{
  "num_hidden_layers": 19,
  "hidden_size": 384,
  "num_attention_heads": 12,
  "num_key_value_heads": 12,
  "head_dim": 32,
  "intermediate_size": 1536,
  "vocab_size": 2048,
  "hidden_act": "tanh_gelu",
  "norm": "layernorm",
  "norm_place": "pre",
  "norm_eps": 1e-05,
  "positions": "learned",
  "qk_norm": false,
  "attn_scale": 0.177,
  "bias": "all",
  "tie_word_embeddings": true,
  "parallel_block": false,
  "init": "normal",
  "init_std_qkv": 0.0185,
  "init_std_o": 0.0,
  "init_std_up": 0.0185,
  "init_std_down": 0.0,
  "optimizer": "soap_variant",
  "learning_rate": 0.00274,
  "beta1": 0.95,
  "beta2": 0.95,
  "weight_decay": 0.027,
  "lr_head": 0.00522,
  "max_grad_norm": 1.0,
  "warmup_steps": 200,
  "schedule": "wsd",
  "decay_fraction": 0.422,
  "decay_shape": "sqrt",
  "final_lr_fraction": 0.0,
  "batch_tokens": [32768, 65536, 98304],
  "max_seq_len": 384,
  "doc_mask": true,
  "train_tokens": 467500000,
  "max_steps": 7267,
  "dataset": "wikipedia_en"
}
Each number is 128 + 32 x the weight over its row's rms, rounded and kept within 0 to 255. Layers, rows and columns count from 0. Numbers have three digits each. The size before them is the row's rms in percent of the matrix's.

# layer 4 attention key, 384x384, rms 0.19, rows 0-99, columns 256-319
104:100132148181110109133132116095169146104075099106127123072172147092154132125147153106051117102141153111113096128135088150147148125118131106144125090138063154148093078125139107181095078163140129
102:070147149100126132132112161160118126151121068168160167192085171066136125078152144113112123132102168105079086156143086096121141140127092164168092174144139110107091124160107090106068142089110115
098:091151150090063116161148177202138131119175134109103148122176114076108171115117100154123068070136135081132075147112132164163147147175132089107137140161089151088143101149091109162172125142106149
105:172019148148147156146146095126134090111108123123107039097116171139142177175158129184170118116084128113103106103139133095145082140158106091136131114164087097104150066125140155085151126090135136
098:139083072123123107126119162148125105076134147113137121094116218100124165106137117128145140130147103100131120121143148118143092124134124139089066144138195118112166150180138168055127146123088110
098:124177120118146076103100157136182132142138158156126071152147126153128132088157140141150092127040117156105161110113143151066139115112179074090120126123157140039055121051134176120109143175109107
101:092097153150098195114083138124173129177129129131104166109124151106095138066096163082113159132112127064109148112107147139094067172112134116161108102124107085076120106101106120139124153089131118
099:098106114131093133149176136114120111142160139107072084103071168095131124110119178138108157195158094159149159177114125147125155113139138094129150095085116103131087139202131127161118092134084166
101:144095120140048095226140107146129074113135151119153131084107123156135149154146113081166120149149158114091122102138138139103166115125124129215141139118088154120120137177103122150149098152157176
101:076179098135162171093101093147189157128111130128131104158081134130105101114140067114181146148143113107144179099182134173112142071114164073101124204134120139130135097148107133139138101084134124
093:110097115093145145171111151097142141149099108135154129060150128117097129127107144124132136146109124201147160128145126168145113090151107186185163148119198168091156131140160135110152124115043187
102:147094116141162143135117146131095111144120124165136143080166163161135160094120126154144107076169106159096084115129080140117125127135103110118097126052149170128192135146126159156040098047163101
097:110152088102138100202105083154191163116088117085151105136118053103091143161105169176156136149112141125175125102098092070091130086204126111140140180159129148135127092142126086149136085127117126
100:158135077106155172146167146127103123152127111103130101108102146116124121179083074159088148181137087110170138099169111063129106091148079121136137105134113132140126154146113129166077189126114106
094:098135143184166126089182164165123114128101103085230157140130164181075176197155170144111144145133137096114124164110162144092096093125120124147109097071127061196107125118197165103094159103132142
097:150104128109113109103062224091125166089102120132048209158118163137085142149174179076095159158159177120115090143114189174150140156118105119131052154128126122135101169174165059107137125105141146
101:153085182100168133167102129129142118169134155124139145213153122080061169138121131084115106125174054106092136123126147153167133128125115142138091099086130138127194111098161166144080049125097133
099:111112147137136161145117111151097174142072162148088129143153171072160167114161104126033141155099090093178175129125154167125137170110147118122156126159159085095175159166188168092170129083066111
097:114108108198118104069134121186162162093137109167095181151087113104168044130072141168200114158191131093137125130081188147088126133112192188151096103137130155129148109158139165127126146141135094
097:195117096148076107117084149182125119142115107114124116143100138133108180066160177190075138170102177101060114118165129113135137121136129110108104134099170184162113071158177136100117093110143138
103:163153080138148131181136152083088184055141121138122105158130117139119173120095137035170114116149131068131077092094096109124137103111207108148107146142132149070114121138102120168127215151129178
096:109148081117160125195149177121217077156085126157140181112133103087145210123126113144066115179169110135167157162114137022085142067077177110184114123121100153158115091190101163102106092178065113
101:139100150057182103152169128152139128073133100129132168120175156084142117104192080093166125133147111143105083140151137132063102120156084152090135108125133162138163171125104093196135119189147128
098:094126140121123136136200161136138071138107141091153142090117167101123111168135180069139134092162106146210107160078150055136072152160158110148109107110076123121104121071108094139191098085164126
097:186145106188116111127168207141136134085141063117128156146125050129204020160123148047135137071130154164158152075086145154186141132170097162118182145105096133150074127159135095120120126184128128
100:171070104127096125116145093089097135093147100104146174079113159126102179204137173088177139119116121081159179155148145116111091153133125145151099161164082165134155153097055119082144123141133084
104:113123149122115080142074181143158112163126080099160110181151149104087155120149146191134126151133183159145145154105095159160160138107144152145189104135147092131154143116123116142159068082131070
101:160155152118118034154126122202105111119175120097111147130109116185096169019197163140109154110155098144107163135105131128132122133155121115101083146134068168124080089097137166115099140122094127
106:140158120123117101143111183153123127135092143153144123192109103178102218136110160134180104117160098184136083163133112096130136135138151119115160154111088185108131091161091160109154185098095097
099:160090114174165120146145060119172122114122134106091106165159066151201130149133161120160156125155118198119122184158086078166166096110138156133116108095117079099106181155118106099159117084128091
102:168119090153100147126172038165115126098143107099108110131058155142099068190103136127143111095108162120074143150126153117177143090056155189153116135125130105124119077133060103135133115103128121
101:122125161171109145124076128084130191121141186178165093111087121158103122148117133105132139112074121077092127137178168123143117106138104132150129130129116161195120151145180094169104139090072128
106:100098117099094111131115153091108101162125186164150185060146189091153151138098088112120147110176139179127146142186175131140071090154099161090120105118147143188081114053129127146170151135200128
104:136142121189101095171085144155178195120082193168136161093151145121120144095181168095146069115100099117068152168144129177127132121117096111112172157123100136118104128129112143114148086154137129
102:145143121088139155133082108098087176142150150098131103094191131110102111114172185143141107133069060101157127120108080106138172092175135140097142195104075133114143222155069098150109080083149187
102:144112070175148160086149141149134154135163128122156159103094070137139183126207123109124107124152125125169134114125145141063138155169136102125120099149040085177072102148113185095107131085094134
099:134078147093152078084119085127117157125046055094125150172133115132118104140098200129122132119131082118120128132111165165061145099126074131136096115124109083136184096103153128132129130164173148
104:085176115152137078177177106184132090193111117140137121125064186125211126087159138164120114142147159144222125073076087116056159132175102117117163151199155130100097110153132084106105153156171114
102:078165142109172093108142046182126153123048114052144124157075125127118135139126141094123098105168092092085123187095116102161107120124139145092096142125134108168098129173139133104136142034173134
107:079109133153134094122134151115134120168073113118142056182087138093141099139143135108123107168141113119150138110118137064145175130184133168172160112199132140086106110157125118187085069140125141
101:180127112107108105167156138068089175123077149127069149189124150100166117125085105076122077118114148134128138157121169145082123129159111130109134083152106118107115176130125114150149182083153160
099:113134150135133165174128166103155088176165114172172124182124126084117131142112201102139110112141113131089118139040125144180100094139137105163143164032159180067137119161173124115156060088093143
104:075171176144145123118121158108148125172088127118120123164125145163123085156115136087143074091179133124159054110139158127087158148118181140140138068077132120121080134114155162060111101178124089
103:122138118157161160142102148174154137107138152157145185144120122056125145152128127149082131129147119098139130053195114139222123131142089117128098099126148126045142115140134115157147105151143076
101:139164123128155196137133061103171112130139121108091132119133178155168156105105122090171136165163138154135093075123151111125071126074125176122096116154100128152047118148180142111148144121126104
107:143094188132150123122083130154075113104108136097119120124064128154140083090123129176144144171098127084152127143146188105110125101101162147118073108137122133142093163104130141100118137139156185
106:144097139133176132081173040174165133093167090109079140144184123139121153193138175111167130136128085113166145180119170156143117103134131139163146110131126174135104137125158110170176166140127073
108:125138167140130071118117151117144121154089069182168073084172122108151155139173133152089093160151147152148138136121155075149103191148126097131192130200132157035194085174109115140126169104102128
107:100075137090119102142098112170154124092210087159124115116139186134158120117129099155129038122137160105158064108136158118162110127140111052191105139126072104147188146091134156145098120156104181
105:144156111103093090082076122211068144130157156142118110138134131101077085079129140150155121155076149106149129196095125136136093170172179095126164144170109159190138133114138123132177110095100126
106:156113116089080138136126151124123150094163125140173132080113156126105142143162141120140092160155188142151186106119123143149113136091087095105088206176160168112162143127129098128158172088161126
106:153118068057093136078136078171096083148143174147141038161170105163180093121102109128153088095158120160171061122199155152133091141139144154062142097123127086116123070119152146146136109172141135
105:109147115120101122054184113115140110124105123203177073065158085143093172076129111178099132099171118086143141116201111085140117113146117186106122117163112118128159139129153124088113076174034166
102:127110139113077112042085168125127159122149055113139144139136076183124139129111135181164136062138115134159135162159135133156144093115081170150145106102151085177144115091170027182131149156185119
104:158091162121175136154145073130136089066152127117107116110230127144145093124176080083114155164191082109096097116128116099132063191128121126103193157081047121126127113139103159131143135118133152
098:119140167098115145138090091122107079175121165119140166058118097145146142113159118110143091118130121146129155149165136111160143125159104110103204106091082138142094153116168166159162090105106099
102:167096065134122123124155149155101149119101080184078116175160145128118132086135163117155103164060142130117146086106167105092180040153129156118088141140165089126112148128130115017138174088103101
104:139143116189119139093182109174173117130158134132085138078146129164138113165148096165061116130118111145113118142148125149119163158177159113135121066119131145128100095124159095104127104089178145
106:108130116092128146114090129096161124075122190128156097128129151103172109094097132159076120103126151111097153070137157141125109181080139127154133150134105135111095119155157142095119103137127131
102:123112117089182130127118163113162131121149178152142091126077205158163098209178176153166154086123192108133150133151090153152151104164104128138092114119111084122120149185052100093138163141123124
097:156159154120089132105151082105116134186092144156099135126123093137146168093122141153115131112153112136129171141128113141117091131136082144080207110139102099093089153137166161130096161168103118
103:134129151120115171116174099120142107161143118161174142177191145180132197112168144083137102119096143167137140124142125115185155134101073104079133145178156147114151117151116049133166133091105127
104:064103133080090140093158129120154141168108111092157118120120138175188078103151205096148129108152155163154117118163107124071122167184088133139122121096141207144092163109081135148126218082095190
102:046114177097140117194113115111080165119137110145138050143157126109141092119162105195131149108155154057147086147086083130141147172109106125160152105128146130243202066131122166126140105098126119
100:227119117169139142092120111160117134088099076139151121144155061102097111088082127137178057134131163117098134148124084130147146134089125142094187133163129060079151088136070153147183097106172097
097:145091129180129152126125083146130100129147080083197129154134142156162164113119143100146104090137144106176110101197060114108160116115105101097124082149123086135136155091088047139123144154128104
095:109081100128115080170121123143109174134098168145107129152168194113107104138163117128149128193113131126114141168156135140127174140132160156131143167119193157117080156118076100095111149077105086
098:112087097120134145137149122103143127092088122087117107139180178204179128146151140087127145086091161055117105146135137147122152138102159171154138105130146111111147154119133137112135141112106157
093:123180133160085149098165106147145164131093087122126089084082174116090145184078125141081116184128152172126093065145114121154128132119123062187139122136094182079148113137136088098157167081168149
092:105122118163098119133119103127130137176113096148095120165167074129162082139174090151041208101148179124118113132127126127120132171101111103133149113110123127129093119101162114135138141085135121
097:136148167159126082175053103153190090176195127178107126102127160082178181121132121117066070121087123192083119125125105158084060078140105178142137143117095136129111136203125121146107108067109095
098:120181204156113147097167125190127127100112084149113082158189108109160111122142110120165097157119129145116106111120174138081114103127095135147086107089137118080155138087149068162101134162168128
101:148095166107116077123124162129116120078143153123118134124127077113081162138080151157149141110073183172157220151155170128054112136088181124142109121112086128169160106126170120131127175122129107
099:187041132054138161145141102140064100125136096145122096174118159115143147121163137163106171155154119172109128106093205119097101105096145122122176079149110126146093082121126147150100139114118104
093:180080118124126129094144086183092175099089137144129156149124140103124141178134133142135126092127126109155115124109104105160143120079111154111155139156148092130090119138134079134140123128170136
093:166105141101104116107106117105094137132127180160109090190110110173111137168142154150151092131148121132094128082134165109158168107156163117128121146095131091117012132159110132078153168179080083
094:091126084132169135057114084134149178106168104117150100150125105137109052059098100171158079130168142086163144106099119095103129082138161109108118123113107121157172172138082094154133161157126081
102:087103109079131101106176118083096165127076126124125110086147097091136085163090127159203109106084133184103155102159074129135129120094100140175179088149121170051124100199108136139149084136111134
092:076153109153124147111126122140194091148105132172178144142115110121103141181148088106127147105145117168096058151151145141144124101128118135108160159118141109076117135133128116147095138102193159
094:094102128220101154113120082103103145087171148128145080142172135136151137147149124142139142188122107128142124107099100148151144073139137192102123169147138121126105118145159131155120143109115119
095:093195155092159127095136072119130115156153134102144123159121112114074229081072090157121079120099121085090157067131125122161162162157132086113103139137108137086098060126109152116068142124155113
093:092129070090108064095199168139114068123110113115140128099192103111102178124117159135066072180128160147095116142129133167122125128180137130118121121052104153157097096147111076143136069198196170
102:207161207127108149082136168114063060112210100097124152134152101141143128117116111118111133145117141144187128148132115137084119180199197142116123150101121182111155138144109149108144111108131104
094:124163159102112075090154137112127113127092100105075111151117146182095112110177134091145136096112087121096130164046088097103112152137107123106163157101081190086129104105143118107155154143108109
094:189100098141130114152171152095194131118107108129086147137123165151103062079146108105138111198168132151089109131166179174146146141148109116213093136038130182163123119117114102157066147123130108
099:195113109140150123085141110100124132131179114107114141104127135179145132165071144140155158093129081185084158056127112090094123095129108146071120172071139124067124078067123093165126141138122173
099:112136111142134119145081116140101080117124123124131118075167132138177076132123134121141142131106119134121123128109164129097168129111077115168129148165132048118147066175188125104100193153124134
104:121143062082152051173098141137070110218091123117107184110189123162115188143149145089106154085118095102104074125119097130129108154127095107071121089103079073070085135155156123042141159147127132
092:138129097108133131126104134139137126125143147096119136120098121122131114146112062144155030093138107130149124143143060139089164158144128127091110128182181079165112098143152122142097158140117173
095:147094085167121128128070139081147203145130116165178123113129126087197147118168122118223150132100187163130058151087125130130110172089150165115177135143124134157144126077101112100194149116095088
099:151144104180130078172153114120124097110134155177147100177135082140186160113118104148119156111094171106140147098091105143129131099093082137174093127122173093095133150121141057126160082066163120
093:095112107121194150134103118123133139146137134108146188172150136196109137167166122128101112127155099173142188113172135120162109129194087114110120036153161171102163097116112093113142072079118157
103:094114150132143105190195177173126105145165126171079091146159127153120122092115119093143084110089155142064175157094101097159144171116118128139098180134179123122092141086158091141117140171097141
099:104200061134158128080144127112181148118097140163094145205091126141088115162085151109124055152105162101143149105093129170176147144170151118118168184136105143149142138099141109164153136145142119
097:134151132167063113130135118138092124086149106125127092132170120080136142145150095146161139118112175110090081099103156164135117123165133183145104139132118136154114098150166122176121116113114171
101:171100101097130081165135123138153134112139106136066153087157088114132120192130138072151133188154101167162132120144109155126157162229107155086131146114083093115091195103174149100127174113170154
113:139159121128138106108104158103119111108088129140159143069129115112093153106122108161032098142108099161143109060128157108132170091156163089111158093107122081171159091084102136093098096160107150
112:124118117167145129108097113084135189105157106150114104121141110165098137133146107108111089120136110114104129060168146146135107128117132092104104097118155117119154160123087184129142103143092168
115:201080120136088129137153210153124133115091155128171199195101121103136119066088126156125128127112139153112095182118121161108133150082132140178130154081133114101123154044111149165128088082142106
119:142073165145164137090075185087156155082045092159127121214201134154151158151211161100163172094162157161101118149147134133162157113166111149088134144137153081129088095137128102122129155143148148